config.yaml
n_layer: 14
d_model: 256
n_head: 4
n_kv_head: 4
head_dim: 64
d_mlp: 512
vocab_size: 3119
activation: "relu"
norm: "layernorm"
norm_place: "pre"
norm_eps: 1e-05
positions: "learned"
qk_norm: false
attn_scale: 0.125
bias: "all"
tie_embeddings: true
parallel_block: false
init: "normal"
init_std_qkv: 0.0249
init_std_o: 0.0
init_std_up: 0.0249
init_std_down: 0.0
optimizer: "soap_variant"
lr: 0.00418
lr_mult_qkv: 0.5
beta1: 0.95
beta2: 0.95
lr_head: 0.0103
grad_clip: 1.0
warmup_steps: 200
schedule: "wsd"
decay_fraction: 0.665
decay_shape: "linear"
final_lr_fraction: 0.05
batch_tokens: 131072
seq_len: 1024
doc_mask: true
train_tokens: 321800000
steps: 2456
dataset: "wikipedia_en"
Each number is 128 + 24 x the weight over its row's rms, rounded and kept within 0 to 255. Layers, rows and columns count from 0. Numbers have three digits each. The size before them is the row's rms in percent of the matrix's.

# layer 7 MLP up, 512x256, rms 0.115, rows 357-456, columns 192-255
097:154100100170146130145101188103083158125116114119150103147166118121150151094133129108160123130125123114135078122138129099090136183147140130100130109122139138092130039139128144109182113121137124
110:163156144116099139141131111166149108110124105128126130128158138098102131099113107117085168165171115127114144155093176180127116132108118118142112145157136145175144146143150135153172142166149117
098:104082121050118116096153107160130099118099121140111120125126094126147144130128155061150161128171128145097113119137106120161116103144117110174164126091146136147109119143173127097140143128089110
094:198164122136139100095118123137102130158110159128128153122180100151152153179075164161096130077138113161111139139104198121093142131106137091141149118152115098099120127117144147104122161115134143
103:096070116109108112141173189135106118135117115124131146132109129072128126091129133119129104116111105129115099135179138139137148156095106152151112178115107135130121096142139135115085143165146152
105:147124077129144187094158164095141097100111136125112123131140157183140140111125144113133129116121110157065111152124119097087128111104173136166127096114168104146146136138150099120119175163071135
109:145133170120150101109134091084134153096120150115076121130137062113147122124104168165153140080128155138163119151134119152173150107129123121146099148173126126117115107140124110104160170148129167
106:122139152111115162126119126101126127177160115127153150128107125097130123158133091143088132169139111133162146101136122131123136091087096153086141163118116097132163133069100158120140117117084113
098:088107111118167148119156147141175095121133129133092141116116130126114104140126105149169118135128094150118110136110141134142112157136142112101145112166144102152171145107102131130178163064115093
106:139144128165142127115090144133173131120185158115132138146116134122138112118090095160164087118133108119114160109084135111167100117108136128128164120134137081095101136124126145145141141156113137
092:136105099142089117140133120106105157133167127141143095120124066188122124134114149117121071130119137139149091157145124135132091121095127128058120148130129132151113101126144125137114134107140151
096:137107125106190115133143132069152135178114195113106148123120113134085142171133168132135148167153146171126122178149157109160129126090122137107168126122153099138120119118132141113135134151122134
108:113146183088110093146099126113131119110111155142152145177102152132124117111107142132110151132116122160170121137116140135157111130099089138126124096146145106160145110119177087100097170107108134
108:133193149166110109132133175098101128128125108155149114153142155147104164149148149080129150122136095093149102114111137125160177099136113100109144125109126137151120126164100164142133091073136087
097:142135120132120069138155128122171159119119119097093159138149168091124161114157146138145152122125093115163126146143138103132133130162124108137136124129102126159121135120121121129140181155107119
108:120127140139098141171134131132132125132125102127103129150148135125080127145094115076109155092114119119107118186144129173167166146141101138132165115118146136156140106089117121116145125166134112
097:169141120129098166154133139101107133134105157109157113097160169094091135125120129133114145104133146160122092168115113119134123124171143155112104105133101131147113129136125155129135094132135112
048:167153171121138107143134099132171043144108122126144131162143111088116121114109141138100156089120121135132085132138143118098135100146126113165123117166088104149114140127166130123164103119132111
085:118122149137108143144105080151148129136116168105167119157121086148059089183086157095162116131130122160152124095144116116145106111181086145131099156112076112104162122113178154120128115095151121
115:149129121137124149147128135112069110111153129119166104128103116151143162146132190168123171119092111042129137110120140149147102098120108117114132125127122102129114135090122113121131149154164103
084:109160170116125123135164125105154156138101102161143131109153091114081102114114134134109093137102141054150168135155100076134115151133108106096112120162122109101115130112125158114124149109155117
087:144091129128140126119141081133139120113127132128099129130058148117132110117103116123148105173125109090099126158175113139138150121140156117129124125129152108151130159113129116106084140107154120
101:141156179119123145167142086078148146130155134086109124129150124089183111132108090125134111157104084138111123108115105153108145116115137146128090123090121121098107127113147139121124130178147136
094:078122147123080074193108105051124120110123114121103139150113102129135164134123140143155139111151130143129115140121120159142147114137155156135128125154154156109153125162171114162119134108156131
100:093161117114091112055141134159088162111112087122125126132153144204095131136155153091120135122126115106136138165130118125102175116157132077140140143114142117104124120159184148132151162133132128
096:151138103136138109155117111105120157105124131133132160146159137059100124149123124127133130130130126098146147140142130151124145139135152108140124171073087128153084133131109133134111082125127149
103:107194108134124147145145173124109159145076103119168121139116112144140152112096100103130090159051140110126161098148136096138049111088158099107093136130115172123115150141137104138096163096152114
088:111102149135131117118099159126138122122111107106133135149180112108168129123153135189127111140109119107155155073108124112098124126137104102124163112181150136100139116109145169111137132071083104
111:142080132109113165131144159073120134079110155135079101121101121145123116118134163109147119090150137118149125095102150131124145108138134103118102106184152097153118125153146125132123141107121137
108:117121109169102152130132109080120124088123135144139113147169111106099135153097129119140095135139080149158064168136136119166119105123107126130125098128118104161118065170124102113152155119152130
097:124128107132115128180133128107130136169164090139108134122125130105133148075119145076189166122135121124131136133153101074148131129119137121128115132154106111105127153136152147115139107114106140
079:140110107115132154129131124132099112146151163121132118167161114197125124151127174152124149146120137171130130101158131114161125154113153090157094143108121106156105148135166143142189140111120112
099:151131134124156182156130147090159135125152146114145155112155118125113138119110121131149102142172146162097145145086182104179122125142137115108139126123138130180105144131100087108128126125120131
100:165182105126108146142122145132126118119111102136134126123157118136118142166102130133169125135128111143122163146096082157146144149154138125172135137090147155105121103094155172134165176172132139
093:134147129146120113121102112162143127116112118168135118093142169130135112124107106099132076140148108089085120138134121132097120137090116136118141109156105149133118125113141111130104150144145129
084:129103177144117164139116128111141166123109131074143167151134156155128187159104090178123138120115123144125148135119148097132138090097110149097121144143112113075098128149138116109095119143104183
097:139132172127151127083127172112160110109096139124119088144132174217149090137137148135132149131132126139129111128128077126137133119079091107111152115072152116142145115127135108142136156150051132
095:103139123147130109130111159101139119094107151158116122118105116088106143142097138149119116180159114149123131096132129094094101150080141112124115142085088121168129130106155108121123130112149125
099:122123107092129139126148110125124127157123116122138127099090141160102114164041120137105133095111134160103143161172154158104132088165147110101113110094152166111142130146154148127082143150110129
101:138134131147149105161158175099137128166133146181123145114074104109133121161125119124092141123082125120114168127113114087116130116124139116166097082131131077176081108125155137127155143148116146
102:176102116111103137133155112116114117127111117177103158116120133100114118101131100132130141097172142119101141150071144104129140160123110145128131116156124093116117143181087142138080125100128112
102:129188118077115156149109137143115118094107077162102149177161145113097140147118131143162113153113152168124105118146130146141111129144147093188109114090124110129145090128144198124167125112131141
071:108093126123119142087125149146122150136117107132135113144073097176152132136119107097128150100143155115106141082113183098138158093121111132098109143150153137146116167147141131099141180146117120
100:145132114171082133136140129180121117115129128121146132150116117093127098093084123169122142134116209132158144128103132155150157146126091170122149096153096109122181139115120094109135100134153140
097:167131137134093142142127127097138125141134125126168112106108117123131096131076143149133120165118120161087129109177123135108084069141131150131149168136142123158115127106085146108096150125114145
116:113122148155137097119166110129125132155115174120149137152147139117121126118112127134139129132112172139147130146114124126160105149073176112149109075175131143155130121179142116121150130124135110
102:183128131153144131116104114095108112132109109168106182130113162111137111142079157131121107103127109156120151143137072136093105125111131098083113098159113065147162118133107139118101153056115141
103:123132121121116115090152116122116135151134130117153163131089143154109123090117120154142126094160069096147157106147114092143128133110110179130124174124106132143146147132050121130166119189069143
096:102121116145127117129126111142159125132170092138104136135153114099120140107088122127161155151110133098133135123128106119107134143115120147101165102123083147151109109116134161101122118125115100
096:090107082124117109090149152145068143119115109095097168168075148138130153153131144108089137092073169104094109139080133116160121128129167131183079120105143100168089136134138159122124139096129088
102:152141140104103138093088106136110116132125113152099124134151089085139162144131104105091132110128127126085098110131149132172095132166137117106128088123113119138140154120120121097134107121149146
095:122096081099097129113110134081153124146098128139124173135116103134103083095148153124122135145133121150159121109151116141149137161131118106164109131095091107139163116128112171140134117136109139
101:151118116121144141168101134101158190105144099094112103129149112153140139115107166155091140148095130147127121158135110108143131139140145093102095137105141120149147150130153121117102148064120114
103:175170148119163111103121130097126187120128138124103144120103157136137152170125177123158099084126121138174136164169120111117104118140126102129136120157123101091089138149173104174096127114134156
107:157080127140122123108127136117165153154144126135132153117134136107133110152120120130076148114107108164143142136107127103125124148131182116131144141119102142107125110098145128131126145151116158
085:119148155156121104086153136143148113110132134160111114159125093092136117107088156152109125161099147135134133114148099151138115174070106082156148128115137079125171162084139102114161140118127122
094:139119130122156113109138127156099099125096128102152143169109082152109156122122118097108161138139114130137145149117082129137106118124131095156144156106134111143110128157105212135148133156099095
091:117120108125158106134088145140096133117109119090113105142103156108099142127114147135173108112132156126105132148148106128114141127126125137139106147160130128183131159144107099098090197106082130
102:176110144110136114127137141162140071138156117126149119149127133136138145143147116130142131127132182142144128177146162085115120115138135106130147141136118115143127121112137102143079165146124135
108:120097173155024105114151119145137136177156088116127155142091115141126098137144139142114107116135129156131129158113091055117103153114127123125116104120095121138154077143131135116108150125103132
096:138149129105141134098168146130162149161151116140129141110165126154129147165140110125174126115136136181123129114167171127156158116095106132151120113140069143107127160139156144143127161163144138
117:126131137139129136154107117106126170101125156139129123153113105116145120201147133154117131157190098128119128136181138153130103135077148122139100138084117137128088082098124113133128125132094141
101:124140160133116114116120112135144127128171122150165177140164129144154111112113118114115162088116080114116142130083152140122146156121149118077132127099135146163143108121138120117126142123154078
089:097099069120073106132145076120112137098136151133089084139140164131161116172093130146162165111122110111120141147126135136138112095141151108110123137152137125154081120130160128111137153131144095
089:143148135152131101106115115134096107130091133155121120162156172120119088128126141090114120081138163080129105107132102142135113141170123094111129118136139123134110150129144153094082124138185074
105:133136126138111115201126127134141150148109112127117108105144092079125098093099137146155173147143172139142117120194153110113089143110137111084129115086120124127148127155116108129131168150157086
112:133110134141129102110153078130182132167116131140167131108159133085162134117143117083118148129135112106150137158149102104133140150094110125135119198126093131112118106144129143089127135098136105
105:142152098094107174154170112139121123124083133135146124135158092169135089147121174158143145126151092125162121131153134103097115161115139132134161146137113106115138143145130111116096100164104121
090:141142077087104100116120130169100108108065129111107140136138145132140107148129142152186175154131131074121105146114156152117156122192153163156128125144126122152119151129180167124126151134165126
096:138113124125119118147128112105139100167154195157107136142122161101142113141106166119079089102108146140102144167107099118122108116124138134129125126131147128142151151148120150089092131125081077
084:186175093141109128122123143097151138131135164141150139100142160140119099116151135156107127119154090109135119118106061121136131112106076065109083132126128125115128125130154116115122103056134118
098:164135129149153133121076083110131140133116159150176147126121130091146172109136121134187068117108131101139154121168130153141137146109131094129136123116158145123120147154127185092163122106103140
101:091121145133129153115134138101124115124176130115120120123182126113107073134161133124128196123140124118130153181129171125144117116131122098139121115108132124135145151106126162118133136146115132
104:130188138126114116117133110165133143133156103096152115119166137099108158138155146142150128129113082101172159120139151118075102089144159123109139134115093113071117121145097165139130134128139108
087:159167143120107144161108110131119135119168179161130169154131107102133114150121123086141157141145144143102108156151100095153099125133136120184126141119132137179163123149132134143138143093148075
195:143141099150140153118139166148128097083113123096136119152088160114089177150125156140175097101130104148125113144132079117166126140114147128105115145139124131122151051095131149150112151094099081
108:119144114134114146157117148134127092168101144130164132132099115128179128165108143132140127091094157124126142130126131130114069142132125121121117134100126116103118094150090120164115151171106112
114:150104102133142106172091140108105131082178119127127148192143168085152117113126137141131134155156172133124194085125113121094110102089149150141172081145122101127126120165135104154161164150155149
096:133124136133114087106116146125126130100093124071166119127143116144125130108103175137190148123109130098157143129168148143132096122108134146123132133118104094122154123109177147134171167134161156
102:145171095138103116122088164142109174142182124132124142160148114126168144117096142122189145119132094099146103131075149150162146122140117123163113162171130127175116122124191165095107148147145117
099:114132136144124122095109106094138150088110138137157125118135087096115098150115133089124129177129060077128105142139134119116148139132088113117139076171075128151120115142125176115122157110129152
104:143138135105176103124160088140164149130126116144140192158156139123110108111101136097105104120125151075102134123120093133125105095134173093155091134104091120106160140135123116117122138142151134
096:115133129125126151055131145115128134083117093111106099144132235157130121112139116088124095133158113106132116141123150158089127087134123107152136110109161166104128112136120147137090101129135130
088:177110132143126098149120134078152157094121128115110140147190158106100109104115143122167161151114133097156113121136116109121126136085110124104131121150161138088090123170155135082131132112167077
100:150184143111148153154108075121131168103137125099118125106146090115095070179129137156150122169103132163092079123157166093141088145150131082149067101121139140143147099164120142129121138143126106
106:086175097119105155140143129138139172102121132073157104166099153131119096139133157167141133125105128128113146187128093135123106177094104158110148126125133185101138130126141161097157124109138142
098:115120139132144124122145133115148143125115144109160074106116153139159107129174112122109108101116147110093123136145145149104145191123093137113126125121090102125098119113148139104103134142116102
112:095085151172102152127112105132160129133124132104122119124128149118134103136158126140142127169130111141122122143109100098159119116120085123163136132089133147154149092108110132130185110142124170
115:142153126112136134111112146130160102150110148122119138095116112130107122169105126123103124113151128092109145121112131169130122136085115148133142119129091112139119155097145105131148136170113099
108:114144130146113164161097142150118129108167114090132127180133128140144106136115137116140122097079126099145126126132164139146139102130115103124107139128150145105145116155121149144145131123119121
098:151169125107049134112151139146153106136080155088119107152117112119121149111112141126133140114143077159126129182133125124130112170136166089132150135099110121125129125177127125116108110149112112
095:094098108140145079163112137120113112145128136121145105141122120085134083142130150114118136145100120144086080156104109126169092075151092131140141139097160108173119113125106162120114184139133135
096:128136116085170170155160129150129118142185138135148109119111103130116132139145117136114084130159076122135090106089136100135150105067137133114128140119118149133133083120128133070157146139132106
102:152147096115140113107123127120155155136161160131134118155118057162134116134136124159125137124139137138118155105139139147098119109119140122086064133144149106142164168098098122127169130127110122
095:140147103118118097127112107097146146108115093108114146138176167148089143154110164147108110083170133084117112177128149165130165174138175126144174119083102116126115120141139105107153138125135145
099:145137156127143133105109132133125114068104110122135124105149089132151137143104151120098149115105068118114165128136073142072162110104117127120119097114043175125135126122142120096128170118130140
103:172123106141148178126137126124134162096144110103149168132131163092116120149114126112128146110122100132153133178115168130119140137185147127157152122162126153203118145105125135107104124138092085
098:152128150128109134117119107141127138108137115152122161114153133106118141125084139165115110150139146111085160123149112071086113156172143099093123141142103092097107147129107086089137109098136134
102:149135160108152144114131176127102145126113138125117137120147088131105121105137126120123122097130152128113147147162139140169150125140134139127136137124158128111158109173162109100106100089161147
101:143181151160131111101119090118114133115088132100142152125128097149119158143122134136127151099179133115149163119112145150116102135131109164114152131122102124124151122141137104142136164106141110